Weights of a small GPT-style language model, trained from scratch on English Wikipedia.
Architecture: RMSNorm before each block, rotary positions, no biases in attention or MLP, normalized queries and keys.
Each number is 500 + 50 x the weight over the matrix's rms, rounded and kept within 0 to 999. Layers, rows and columns count from 0. Numbers have three digits each.

# down: layer 2 MLP down (transposed), 1280x320, rms 0.129, rows 420-474, columns 240-319
# gate: layer 2 MLP gate, 1280x320, rms 0.138, rows 421-474, columns 240-319
# up: layer 2 MLP up, 1280x320, rms 0.135, rows 421-474, columns 240-319
down420:530567415571471490513489515472490584525492467549557486582459498394488492489549483507497577575489445456404518558499507534534468588469512537631528601496512518532537503631686635486473470607472505474503527395481510368460511515544422548507471472
gate421:570583487478489476563502446510516565495504505498430478511489508502425569500464347482537435513519468500454516541430608522521503524521558506433487468603525524496508387481479490516510567515517527489557537464498497478473422472506514543445634497
up421:516527550428614543591392511481547520450510524456533496568445463451502449449546558438454482533544613494471530522481490581506510522452525456427481545549555523542531452489468503493497440552545552539566484533465506466459417502478469571451528513
down421:464546576502468467450563516447505405506483541455517428496509488545495551491506467614428500552471571492506551488504482463481462479493506515518547512546506513538545472489513461416542504479507487562439529452551519509478497502448494533459588412
gate422:499454483508440513469486469429569516536485443447532467626418551475543467483519492555495548478516531515510530425578340546554527446482503504482471679557563382621430483494475488496463421540524520438461401506406545549503547505542440501467554530
up422:458653412537500503498474443593519474464545519502538521495606631467517417529469466534517396484586523516392590422523486432502610421435507487450521479519441494509504394505493401430500553559478459484444605407483539491544517533525533588578454584
down422:499501422491501480519582485627541447571401546510451472437538481489504548500525531595475481487618506545394546453486518548553431442510454484436458457515571448534525456530467458541469500429488583482407511489460470450496483452509517505542510444
gate423:485527486479498425491460521502467541439535458494447564573459408522429439459495469505546494530409475468481514480514552543439600458499504446495418515526546504514523561525493499522546452392576492564441511419499430424423632489487520499457501488
up423:423492585532478552628561523451516452502493500465474521493428447530540448577521498484550508447486532465494465568506438531457476491539560467412463537499482487530437475440515564591508474450463528514438546499423498521475458476584496589504478418
down423:476587472520528513448494475488494443541571470536479490469420503557643406447551521517405402444478590510370528494460460491527507541568490484468568520451541546420434461505430508645490529499504466592503539532531459406468502491528533399517515522
gate424:476415489563480524458599458421509448410469439479539495569436485533467449565476490478351547483560449499454366550442455459547470546450622466485495537572432526585485534579443486528515568534585492396466560441505454521508507460497431507399483521
up424:515515530494484470497534459522492572508485519548514473485461477653531469595538520451464485528472544564430441561486476503552562487517468470458441487554602491524597464555435483478568499583521393486479417460471513536429427506501508448416488604
down424:490467518396498566447461421440484518468474495502419500465430545539434374643481547528467525425524495521498452571537524454510510477447429510515481415544584496583503459532440580461500451605503330602426502468471480531552426420471591455518509600
gate425:525438499571576406460488542512546503484441479576467479465429480546394419586461469497538535479411535546526445531450518629464517532555454500488485420504514374580544562557595578488482445553387552506483572500562496453537494477461514423499428456
up425:538497496438502452558559473483522444507544552504526495514456535560573520537540475545547496585532458472526489507490502396543613523460534518461600536452497524370473503555470407456533509471516431545504559377476510506483500480416493497561476638
down425:405364450444493435542576405526555404506565528434636617531445522513557485528409575560519452636517550464541541495543521459493470447482522486459512559517453517576548563507508475527519487528396583526528440482485467518544555426417535528506487443
gate426:506507429503445412513478560451464519572429427408489574492538536561441511527490425545438545555612476525499462488538429603513508598458499515396585409460496517526465488597518520509456501438543469487515454456499442479586421498495502491560641483
up426:529534511464473493432521492507513478452462436570440471538505515456526505426424438513486514565463536529464577495490572569553579415384487420477445486462444491420452544504477438484572500380428398537487459479473460517501510479445438517574515539
down426:442541486503530487530531509516480656594530471508539476472447558390527511502436431567529477462541512446474500556484565508507515471484523518473493486457504525465534457534473450531539477477556514537501449467476549593483483528513500543435498580
gate427:485445445460522478470364496601583514546522474525503411435532446545443554487550428486513490512460507439523522526517475467461540437539506494491505484441513457548490388459469562514652592503474556510562466487439613510411441410509484508568404541
up427:463389539509449482512508531434596502543536534486509478496531496470526511424395448471483493406492486573459541444526489358449582434507627439482507456523494530556447608483437535505538459523472455367472523481555566474468515502469515513500573418
down427:489479477405485442462493459487545414634573419423455411428559385476528461464500464440446559392451506460564487517532475507480594464603495448517473518469474461521508434440550522437479538456486527394477510491580467492524516469450503503447518503
gate428:485468491522483542478508517505443542501465452588508536526582565495468485474494451486470471464621524537468448404505460506537435512482516542543466431496487527536539535490460557481558504386539519495433504520523451447484435482483365442468586482
up428:581463474539549550461506514446491459439471519534507446452545550546494385563459442410506459500532639469529544434520474505549420603427514435485424490525570554511435528508504543480568508523457510503503476551488514533557449535501487533484476569
down428:543454383522473447445511442493503375527538560459565524484455431412510501652488426467483575488505472425446493536614481554462505492493540510530458599480507556515446458421508573488509545488482522568460491529526518499533511414494497462508461477
gate429:594506495459414445520468459420489525524504528465398550438493553408494443484441488444422577567515515511422521487444604519501527507527525520510555490519531498442430475473510507473538495534440476490534499477624434532437520533521515503585533419
up429:438557485488546519553542441489442498459494521545441554497541395432472558548526519423541545525556612498487472517502463549437528545556552494549508425476537424387445494491521551537528560552555502499475500606478519555481472518488515508544572545
down429:568438455486437552517459545517612488511544503449531602461514524510538504530458582493474564401543532499529536579681508463442572527467467492599452508487430471587543481511470522464509509507475513515495483390470557401513568534492461451525523496
gate430:513517477510561504525556437585405522489440530482495398493487485517391591436511556496488512498486522547598494470527557444520483489513508501506563508476452533478474612525535524535439497453479497589485442559324400571469548508425515461486583446
up430:414479518516499395508483536459510524500547476498524644590431632430485481516419493467529486565624581554423429534424566568490484415472477484467428536528468559454455559563514470543509537442509393468508490461508544557567512446452519451417524580
down430:373552517576562478503467623472543547469484518557371405518552520452552547462451483529590441522533571621392456526462447520408554531561478539501436457495547487549480489511534498476540439497611528516596595456529504401482483496531451470550549483
gate431:457424512522511397462435542471505476457461515538549513473515443468500493520404543549505406498498531484462524633448521456501456523423534451552446439440622546468500384549480419471516540470453501487516612415482528559564465494415551471484462446
up431:475388526538584396543557538472504465428522551535572489525497551528527449502562484545545424442563563451446488573437573500463404518523500474611480533489564556512478514491511495431460579399529583515472484448500430550542463507529578466459507433
down431:414481487479546548439521544420616448402536460505550495540492502553494450495468506591473498489536528504383443570451410555528400456535454512474497521468468555485516514527520491433470569482577570470519546446493457456572465529487601400344510464
gate432:572551661567552478517594468465508472497485466504402494483511580426500531450551534423487513545514410495438384440513513468496536575438542478556532568614400472502528395556534483456487465519511525496464541607458499577524543574484446491510495521
up432:566488479461499494585460526533486575485527503562486536573499492416478464453502589510492445527499585501392487492531555529508488446518542556483610506472462522483491511579667609477585452469550545518513502494442395546367437512436502358500482546
down432:454507531445481427499491549504446599456493431554565462512506375474529417482447499550487481495476501510404525498519587526558505587450374540565542554488499481527520453515499479482546511538533533495476545520523489522493425425573366557520539564
gate433:561521498467522479498529553596370473563576523572646512497482536565533477533482399482564489472487532438510423502469479394524543441521515512543570469450417542529474476581467505511509542529501469544495533411517393498454467509463513525534502447
up433:580493480485479448582476484487489582489463492583472493531542507438464526440446514531506486491435570472502488473575499471500531549518519523435511489419547578556497524498579587407510585556468468551520480485481457510464504522546579493401478561
down433:531548446498508513487483560456432483510521525537477493511463553481591529493521472582549530451586554407496399517515570469483553522508548409470518499503502381442543557510455505504449572465507502508526491534474493465630493509462434516458539498
gate434:555488518512528510503432435484475473443470494500510596608440475501458545602480533494492381500429488539481486442548556450539415480375513540388504501464538407474493444500538524571452539396479468500497508400500504447406553496553529586517435491
up434:525489539590467481554469459558609392481528470493460506499518444544481499490443499585430503515473509478476443484531536469565592522592482434489521542417507532576447477469549543567523536435493474438545423554483547497468529549566444544486517391
down434:504484590501528518448476460517568460518503484530552451468511567494475540485412584539526419572500454529507511444520548604424558524510477405417439508518521450607508402435488494455515555433553443470502437450523505505487511563507565499556449514
gate435:510432543488583484535447583476498497522476534520448497457543495469506458500446494482440501498447484533504486464566423503507448445495490454507609441360561549551486472460516491533418468423598516457524511381452539428577504571555573560491482459
up435:496541468507508511423511553414493539512448459471474525476407424474423485543483485434506511527457532466496525446519459555434483493468415493492537544526430491385457524574545568398557584470526431555551504530475445551431570489580501558469431489
down435:417529488482473513499515477459462505458497444522502603510511429556485451469455435456525567533515470486501397500512489512472392504521476485551561480537473526450571435479523568469499427490513443539566504446429448392488595501448505524513450517
gate436:480467474470528580565534588545507575540448510429469475498461533533499502527474416489548517447509470492437557538428448565488451538515584528547453481430533520413500524495535577566501532523487452609627414492563468443466515422535478414517497451
up436:466585581531541420474416522483507395521542571443444540446471449483466432516567418510599511503480530530450481461521461491509530474484429496516530514519473498657496511511474477532493457537485602323451530502508503455559559542561539540488444544
down436:446526561510539471456520505489578480482489500474511540565447469381516424515452468421544484532530454477553464408551537473458534501462502501417469490583433455515488523529491495455563481526514530430478526521463487541484535537480392518542477520
gate437:505550531527441509514527499561510510456524519504418431566442532502556425549507545485435474445455477498527500432490568489499549534461512568373482622466413576436436490487534461441508439517457456541499500441501512404484529530543411492492487395
up437:503486570619506563421371469474515436521509469475519515538543339494532479587486564596501423570565557483514403554460531518512464535505504471472540484510436442497459504542531361497507547471546390452514576525560495439520465445493524477483451556
down437:484507513495472446425484470495375383441557496466456548617538455485528447499589416576441482461547498450543522509518453551479377511378508506535484495549527508577494466497597463499509513519533489451403479467469584469496484370526561531445497534
gate438:530508497484414538460507630394490496519587443502508546463458491583498481395490565451464443524363478598510513475585557519452567515520388487452528470541522573514559553480536560422566481541536449539501450459416438507579580552535496506497430521
up438:451546595562526444428503538437500540567509536488539488476451408508496494578500403450494466513497504541484580483561479504400517537361491492533511467576434477527540508479512516438532536493472547580595410398459533516573479494576559495522525453
down438:489514545577398414482506483440520545458581488459548424458565443391500480505446450479499561509471524444527504400580470476479567534431548540566450512544450546493565544515543437539418488482521502473520381431409490532444540516558489478496452500
gate439:465485472540526471506513427479422462609542517505454506430482490512500522600541502406517542457515486580447456509556529515550519299481446486579430549530437446553515569543485503562533546505499417466503567598553508403550553509466474460394461432
up439:437486520503514522539518513437531501516556445448458482514452388569555492479494491467481567466400436524516584419528448493494589496429466561503442450567522531517554470528421478496576476486538527416520476488526509523641425484595524365567503480
down439:485452439520381511406515533546515551508545523465427468497475440534498463499523553494456407473439521537569586569578463508497537478581538532512534546561480523476469455528520515585470496446416446466458466502408464546487467507543345496578535511
gate440:558492418484482470594464517608486610517605482365531495472555493462534526521582487452525457560469516505401551400549583489505541516529499470484667539464504516456516527501565493393505442539447529508429477532440513590490492517432492543462435578
up440:533519503580445499450533582528572436516497504517521507582527434506364494435453636496480471448587441361471448550526604650480562453495506481439563419516422481487524536475580501482475504520565504577541522496536490485454417533485609487589551503
down440:450499555549470531459510447435545588450473506574486463459449504519441550489480592478476605566519565567603524556520532438498550538451494565608528568494465521495448465572500489494481509465467563483527441454524469508485475352513501404549484451
gate441:510504508503486473511502547501450486349490560485494543458505478448428509471516539546575503519479528510552464530490529472477522463509527457584497457498457530452493456534595483375523592453496485533547459566441437499528485442512510505476331475
up441:470531473440476571490449525489454536436392587531482447497574510498533411497495573472507485416465571474505495559450468511510475457585422511591484460509504449510510492460477478501558560476549509505419642458435476479510488477493465588460382498
down441:512513548453496617463481528571562560462591487451521509368590555464570497435491568502388508482462469522500514410501492532526417425478487518466544529598513521512522512516503521359493445507563461510487488469460527441563472518565511477533403481
gate442:529489476579560466497456420498389514537596485438483551520527398423525392535556505503488452561495540540472642540510470452434486520569473487532465525562650415410540564513511471521447451459495549484563472467378469489504541468521468465538401571
up442:505484507445560404552469386497446460490518445409411567538496476444476463491650460607489432535464480595549597475478541481524530366460440585444484504511443531487453433506501506503520488582394451513408541463537513467468556533488511487564523477
down442:496530453567499450481451435486557499490515458410563477587557533519480502593439532557513346526454507530488573572520526488535415557441465447464536533528572537509488466508519470565551455571420506440497524454441547549508537529512489546503480566
gate443:510499552540498532442532442508461511464444464600494512520550496462459515501484580554523416582522526545508531487410523573538565522511502467528481504483534518497501541397459477429474518436552589462492536559473514545416559481463459521565483541
up443:544519487553487580543410544533503557550588496424506604480484437483454394474472424460482503523372573518539513531505547437576594494539571455486530476512403531499453467602537539465459459530453458505530499434469438431529484559488536454515502497
down443:546482465525470557517475460487570533499426541548532544491471546468465440462473548485398559493469456500467465552445489435556508510496540468528503502512485513471448589433427584489534419555443476423561511480521528524494484453491473500543510496
gate444:500541547568536499551463596503484541447442588431533605516489444441407450514499543498499468520488557465521476497456536502411507480422430546493503546581518465495571512461566527532586473489509481456514550491501449581461375466576500523569539561
up444:563481504477516510465512570542457438515479469579536532505581462561558526494400524430512528574522460372491378416507493488463571472569569504442507542476561515535496446550453429541446453388525493486481545378551534504480476454511523513525431413
down444:573560533531477448634476566452441490480458460456451540556465564532489461447495474532529517514577526490516545515522593440399485539474560395540534536609529486468513471521508528477578542514549475467537432592513465453468535560656513402563505563
gate445:557440539456558509561579327614386454562394515479459426480517455443429482581499498525482476427493435519433490461503488439429453462462439515525437451485525513482512497517437440494468540551486516486546453487546507560496504484420503585510527414
up445:523655446536421638529477604501551469547543496533569602478486463556482533530435529461500609527543489486502468485458563508585540521544476525572568493475454457514371467474571532494513447419520474483417497477498480470494582498517461470433526504
down445:543485445506453541523505543412487551474488543512466528535472474535483489530581527452532542548480507430525445505425564477560543516421415449558542548519440583583504610494500575459572449471480516539526462505481584487480568488568524524511480492
gate446:457523451451450494476455504404529599592467532459549437561489490541476501584538479542486485472477485475468498537474452550485463453436458532520494466500393568477533485486488513455457471469505547504569540476445536501522427585500572585458527532
up446:576564512386475403474511535512485475488520444499482501535528476517521542493543445547422442445530559458525521534462498503538463509618501458497593572510530500601612527531556541484449447445463480519494455511537448447496525433443464485632501450
down446:523501485478581518476484454577526485516524466466511533446580606408471544556594445519600504586590477562555494460530613485472470554542431491483467496444575515533458460487442443621537536502505524525495343449446481574473408461511444465511464538
gate447:514436569564463499545515516517488511584442528539500458529489507487501566459566513462474579475512503709504563373502455490505561517522567547532476431564477539524425524401446419573543424475511485416449453470491521423493562551522506494497486486
up447:525440521546597430414566558464521580511576509434588424533548538553458511381537495529507453522605485512482553543534507559533460491463415521506495530511543452472488376521469501408547490417580471481457478487513542442586493490525503553568542485
down447:515496442522494474462637523551516483503542403520491484518479523601517545381577503570506402481512589469478468547492537490528453493447501452515495444435494503456512430565400469489538473521515556446529458558576580465550526534469504488537518492
gate448:552539489480475447470504472538496569549571427548511448461501417562470563494486490456503540427495447547512458454564418469511553463374535501498489518565598547489469620461497625532382500609494498518589553387459480543435520512520526528408493514
up448:403500477466529580497390508499499521474433417546539465547574585454452437499422593499523557456377518483488492539502473574421453490522514508464598597557369533489550474517445418547505472440506582519509425533482486539491477530603488483529463589
down448:473575533446471482505477462544394518505524441560471492626457510530430480451468553399446495484504499487458428483480444443536490503513489456590422579485436462458584494474496582491613534420506531456525517457503500534515507521466519492486464492
gate449:514503404477496554484539538482508515487472500578436535541473524441494376485554539522594461538418429464437538610481431506508468444432500515548568485370472505513538537473507511433478519463513548457535527536530459512518546461418566458557531502
up449:571581533475578501500570522470515608558523497466435466561419482447383456511518476504494455460533460526439471543429564516513546535474439532501514528493546432542481524441548490520497427642486530510592479549530501566507493556469511399597478553
down449:599546577552477505552500531492570480490566507531438404500550481385453498529532564496485519531387493423484541595502553471435529429464456558597518517447475484538535504412445582449487393463429504396492546520490412513475482518506554423502446424
gate450:424431417479420545521439485495532494534475439446479426525547495492512548606486491609508493591500472542367489444519478474463487463445592447465479404515517491529464487514481532510512508524517477515485551403534482404499568493538512517466483482
up450:475527480501572503546499492543498455456516537530473500505531497510554425526566545481399398419469526469642395491501585522552598488427494534602535607520443572494551543490503502445514571465525485482566578509524565556508362469461561457565462560
down450:444548554461555435572466498565479415503548474524488438489454477502558433469527539494383386432463493493605419509505556474491484580450530435584425532463400504471494531397430500439496576454506555484553560507492536498420346453446494460466428547
gate451:425557345467480487528461542514542557432471476520432492500454416542439474456483462527512600506457472531504483443527391435555541597490509556400511467482527496548463458415515567500526552518431511466592523617484470458506517575550491501378433464
up451:451565482512447561518521510455423416564579487466494551577427440494523531448510462501484542460461481549486431444525583502543536575440473472482533511410576531453430564527591566481379572584410484502484488537486559546495535523535529484413437440
down451:441545479404485481488557613515454504518472449539524506456572481500454493417516506532466456586478415454491608456519504539489520436430506560474571542507498515568433473494551563408533570554416494455527540468479505465493429593472566491448450432
gate452:487553545464431556508412525442615486464516413533492496507411607608537498457485465464524434465486528480505499466512498424568472526443407633579420509491459524568387467479449494515393544535462466479519509401409505489513489487422484580578421455
up452:531511404533537526447522445532528540518480533555423419461442513526418483514499565456442457494548437484599533477469433532501448436554535562520519503484392569506464444518445521539453492421384435385472450474515543556511520443414546594539597482
down452:419534451513441504485477462556478603511493447545485530464545458534515523514503582527483496482499448542418454503438479535548481461503462499468394528445454491461467542503527566458541417499565494459555453455565494433442539637482527502462545393
gate453:468470517494556512522480506539450440584538521531464458472534525558574616524506535487475547445546446506583507434495528506482497439517471555550519446506535563492492476540490621495469469503429522465478522495439461506422556502496447536515525506
up453:502395549517548546464500563480492418540569556508430455455568488567513534528515528527486526549510579476534519526487517438462441459521505541471457473576545513471492521521497569569523407547467516489506483503482502386454481517473413503430583550
down453:519487478523434500492514531536420515497453506513516475537558461492542489470505578584493516579551590459479409493466486468494506451517537508454487443482543474535579499517499565530505476513500423458516495532473438434538351525475549533428483520
gate454:424566494563434497477490453506560646516410537457526560456400461464392507560534535460443480485541524474488460514410584590479484605488459519366480598469536525512536482485423474467467551485499524521570477533431561512531439467549630532513542517
up454:630468461473542481566528544598422511460490475413476510517523486614520515461517366503534517491528538446526564538459501510519471482555555478510494557561496532483541466438541516559435428511543540512526446497554525530498450490476508440508442456
down454:537506431493428499542459572619437515553563406488485468432467535550523500504545531560513491555521676456512456470445545372459472516481502508506438602492511479569519547423500531502495487528599485480555463495513537569471546424445532522530553454
gate455:415489611575440502504450516433492475399483433540595475566535541507580521448523418545518427437531439611584494432500547535466451498444548439522448509517407558499582473444512469501494523515462527525487541502496452483508528480501548452595530447
up455:491508606581584562542453443523360567443527485522574456481512479506460473542569464445581397533450515533469468466455464525511494536453464445514508468557516399554574479575498459463504502426572558581416404521471439549526390447465503460552512462
down455:536507570462482595496399464517472536529546514428497466434476420632438474529484504542483493534494464506533486476558554505467512523457379500455541488469506516475528455510477437477575552521481461525482507581492598555468477432466449459536505394
gate456:419454482565447454549407436455535496519525514524490500506503509565566524587474539544393504528556581460514454474541487419353525508477467476457478574455483507568475496559525468464550506513598478515522621502501609563530523417417457386498437514
up456:558478457474501401500556517578483504484573536555488507521471455513443468546490480398432443559472584576471480567566577436602483480575570477481480524510607543499509472506525558473536392431529448562542463509569595473450486467346560436514461542
down456:426424437551586543475536505429512508471544543447534503615447416477464475459462542498498582505501533476493525539492551541502552544493519513517511434570475549501481545537496505544445467555570546530541435473421506485504522541492587555545494615
gate457:450460496475554585555488662466412435444485496475451578478554601507551440470566420499511418379501485420401539442491558480523564508416457528387549441490419551481474525462507457509436485519480481602465472502525553534555574505409416463519590485
up457:575537453595524500556476425485583519420521534506491545474471464546515515454509389556524513588480466483495474459505490482472486524582467515635520401569495533474436463532404548395558505604523548461401385531459481477488441365414513490510588636
down457:467503397525510400465445446523540575540457520454463501489449546445480528458550471448468455606486499465429606444524509540511497515563425468509484419492502533461498504543530567476579403591501524517481451479509502576513527419486462356487539510
gate458:466416547477469567459487644598480525556621522469412450546468556526579489502604434505441562461618494470533551472424510590414495449535534442545429533453572512486493481532507512505519461550497508511441518547602611514547490425493531554570484502
up458:516540498451481417576488591473517430518543469534470518551557392447539460567442497572497524445487515558384497443505453440463507397532508495506436506544488493476547516456484574583571375504504527480485472481552401494422541402551476528521490496
down458:499491481474474495588513519468460539499523561500530515559507536410487430424535519460624452551512508483475544470443569567455550543445539495513530483500497511569445502565494492466461480543588490449488462368486573498457493476436372442534524504
gate459:507549496433615532496528518466557388565470440442450521490481458444483553459502526489526483516511526450448536505544473511507591488528491430564534562516513396514429521472494456454531502514501522496522577488562533561443510479520536582513563516
up459:545514505418432445525441604478562542623441494513542512551491503465483421548534488571526427530536528548410593464499526458467452553488507504580506420527432431547504597560567585570504498444594540443504467558513476409389496468499427460418436514
down459:531445513572491550536505552515406529504475533592491400538522460470491530463525578518528498485464577465485504595526535482545400448521511508459552549490476536650547482446495565543443459436542487496500473538501568409530505437553410408512472476
gate460:509493468431436475488471472443493472506445552535525489512545510517584461604572565476392541461528504536511534518552562460494439503500428503510538513546508518601525460459467449521588508556478520580516501506519507473447550545447381457448531555
up460:504545498541413540563516584608502493547565416456550511551516493522545542460494543477456493457522489650546387492432447503475542534518570503547465446468530480427432446553484458480445530477513528425550428497556536475529517513575537537449525465
down460:505457418512473501559453574540543475523501523504469521502490511545497496530409493484556456439510525547601516454549513462478450386483533393498420434540522524519463498500459463478499486469588476408531392452544496522481509500552487504485448527
gate461:674449500462489440528548473554426485466521424547527528486539537523526474482454563461426416473488476550467404428482553537521455455509432497627454561467579427485481499431560430512467448521525463498567412526471558423498546540503402519549522454
up461:442495559532481441528482505454446521485495562535505640538395481461594497462586502509494543460460437570525453450616569541515570563490539494426533457574373590532423514539538505575551531553499438488476530510433442542482570633460514458526468447
down461:467480442566499529472474489506464511461484531576448555453448500440477510464553579470450475406440454552517574539419491387415559527554477496480518453537452506474489561440467529407483485475539594554465511473502492484477551490447477551515410458
gate462:446423461554443548509525583540457450460549564512462574478535568502587541544465499471529420515610523524558456458550570498384552409541488542496482547431455532512469580506480393447537413504557582504468564473522553470400489498498523493506570421
up462:448511533462459458467442565477612561515473444547609430482476433512401471509560504575459503484432458449528562559516554479400409443561446555468528551500490559440587497541523541465527402500473589572554504482591531469523577554526484527525540446
down462:421508516474442597497402534500543502468478490449543455465550518492429550504418548556550429571471443527453538429485575530462419447433474500436431460438491532527445473439491429554562519412538469559519539605548468502514511548569473484566568545
gate463:451466454408552558656480532529469500464573469393505548472549527529493506564536582576473414545489407506542435548461552484517522541533533485441492499497570486587591427519471484497491440546566433475508483500417462445411523448499439379441475571
up463:560517503397535495563467547480507482451424506472428517409541545498474489666542532530496564498450478443440566498415541541425424586503410519523518490473474514455396582463456524429400517474420514485468483425525490514454529471503390508522474495
down463:520338571465412561471483520542493498436508518557538536528442521423614502505524553539451468481506482454497493460437574542524595503505419466556543464510570520440462452557490546536428461428408554595457610474531544459545549445533436515497547465
gate464:470442513501445361468455503463505458481511505459508529409472489541487489484434503507539512458514466451558549511429508515356500455520482548507465454507526620465409618502585523496516445540482506544488497418415416367450492497462459469579538529
up464:578488560483560546411462441526470527486484433589467527533390467526493519461545502538469501539422546504500576535435544590530468511568353492503505469453495444495360522415533443437435419508593475561576445565399555628491587522496547499553467546
down464:478403528500481547522420500593561480563523444450451493571420496536497390597472477460463477511447512572504539474441588522479444533525490549471425381468468507526549510522512550470566520446514422472544462486530484599478537518495426555597430515
gate465:532505501437523488437425527515598441554449574465570570538636462457505561511502447462508583600544530452424456519460537552506526532514446481497560450535473569537535477500458571519545420480465567453526511531456559450415533513508446472544513506
up465:569507556506478399493532423442434510455478437459577530516441472590474509532559501500596524513474490494472631467547601498424595480421574518460567477576499446514447505464555436456475533474542421513545454482492454420457522534499542466537443492
down465:539446500509527479406492509546547467510429534514486414438554561562419514414532446463449500559582548490493458464508480503521572526520495485441443453492462424376461514533622488566538515488495451550497433569433530475515551462435484507514541525
gate466:455520419514482479497653519535565525468500569479529420506477543526502535461492556568594487531513493481482604539493458434498476447467538496599536497403571478484470414400495503425445566466507509485589552471517512501422549480446598599506574490
up466:474513517458527500478542530463461464546423483491526485567499475535451483621557514497581539472505471477481497512542458518509485477472597515499472479418520471497483522527416414530566470456542533392460503519490527481515449510473502543556461571
down466:551481574518577426461429523448493397561511435520448568464514522424425495532520381598500462451573472566498553479485570457497501577456561463456466531493524575544503423584564474537480526583437449582527521537454550435462535601414474493473485463
gate467:500468456410443539539465528481421522566505469519451508435597562486517428432527574593487356450418567413406449452527529403471543553557513409574402486518428474535467481575530504459499424477481420424490489560539463500460511525493542491476459494
up467:519353595513496500455530553426510491409396431523533474600434453492518507453507484501394524460452535463541528533517523523439447517522506441543509529461607534490516414419489591500407541487469495538455439462419427509498374441451490457467487505
down467:512444470400488592563510533507549514461442527422480450577511463490532468531415465421508518475480490554459549371425517514444471533456465485471547456401532556479520440476474476489469485425519515467552497488428471451419439464508524484477491560
gate468:445418506438549480532502477464442534547463512507553524500508432554528514445595571450569546543534568598539589552506500517513517497432489475532468509532479536543517551327506479448575435521458502606445415490436456406476609573470491597554523504
up468:430543562528520496470536454514522508494545545479444484554521498479510507517459489429543487511532464494581560519446418526425491405470507512478446485482513507488365492506491513466526507535520455549564533453464527463355484507518568436503451515
down468:499421506516467472522457535435478501519544496469439493528523466464538541512470423424515492463489468473598562522517462500516495467500529506544526380460527614493552503546477462481446532445535540460549548504488532440456555498408418502513402538
gate469:491390525538468465537472465498541543465466586481510299579434455438500430469409536548439585352485464487573469510541466409441514534556556543553446531484514437530443489442491357509422486467589592540495489457523581517554555473465535515468500514
up469:479569509465512513486575524455475510582542491508567491467422427399435611415529513514471503498349512450512543386487509465521494507501439532431424527446491520501505505538448495485554442468452487580426540478372501537484496538465568464453518425
down469:451461571430560459501551529505443523468520459537494442460440538521459528408480502496412542440452562567415514441484538529530401482441516515508439520469469369544469598505553474541510432411517417469470584569438587560467426460502494538470506483
gate470:517521510455437465491448519440507428575528466486502500495532511547504484616486633473538537423467466618452471480496554479428470458498456380454531413543438468462558600567543592518523505577516437528406492571364391536542524474491530398476582400
up470:528561451482482431440497467477466522553476529456499535397513522376345521496548528553548562489471496534398487407617436474448555447550500505479410428460543530509518555534494549481555525489469473444513420429440564500504463452501562544432456530
down470:512469546467449482510494521580604496516422525505421578443509564413523466650434414471497471610509481552474516459491476525502516468449450472401500462553554556521631480500565496467513504428533423462549503558493446461534575335456480484550534421
gate471:564553425530537378499572538428480491443421478550554531480484426484392520543456426461522457481493398489503392483456515430560535482470483540467543498448500624562505488514475489502404420496471549539525510567569490425478572565495369490613522568
up471:557456548473534523502469437502464429493489419480471583536388452436501488489563616574549605462594389519445575510493674488487397418610560543549521531532511532504498484547481459446428415559575579559617490454491389570503457398586479463487456430
down471:546463498554446605531476495368396441440488457479490460529530566504494593449561568563509516534447472504539505524473517465556393408422479631431522446532481614492515515443437446487501537496447435488498526470496473447439560466600502415458496513
gate472:504534494511520526529456482555435494486498526518529478488488512400555528516475514500569537453517432484489558587555477512511436441500497515518507505465480563461513483481502480488627599474422562486490501569501462575523477495558499578450495493
up472:499449486473485464461509546454509473474477477508515500435549490587437570475487526519529503590530532564491467453497518522486521566534473505472540480496493394565531521521460517541399535576576492576524538459461531485509611471453474463605489450
down472:489544498460494495513512602461508514561459552524518497434549430582402528495499474497458408495471486542513538484587487459537455452495548535518525557489530392539538532488519500484566477472614499593523532595451535501555531438450480483611521443
gate473:576543471568533394503521442529488494658499500521551487555555543475462475530479509449471555553539510443576563467516536524505480525464498526450509477585424564561477554538509431505519449469523522483500482500446559452477441488508437471474515520
up473:466495567504490463530522505553490484576487538525398542429375561497437428579539587530463499488496507538477507534518406552461467471506446445534483548426489535442544603490460554432502507500479477564505502506552571530474431498454543453599478492
down473:462476470467479434531425493448487406456529384499499575546510537507572487470621534576439575464503557465546500449440521525501513509533408417509460614462487603572502498474609488492396469565554520483478444546415468531459442531462518449445469480
gate474:432423453526405463487444516493545530500509541555468413462479513459546581483524640533430517482538508484569470607532450419496559533656458448512550526483568517548462556522425562538572540445497571466539565515449597550470493475533569513537469498
up474:473465590444432502547578468561508596549490520483444438565546599545520511496411435522547483451480519496530511514498511543490477487481574536492433486448433527491471587500459536452506548526525498466472495556481417512443542512477508507521619542
down474:528508437522440542473509553586496499496494482562494586466494519525461496440511428529526491463559453466593563501456421463463535493604575454577529514533567397508514500464470511514544466535480524497486507552494392513614492465584604510549493522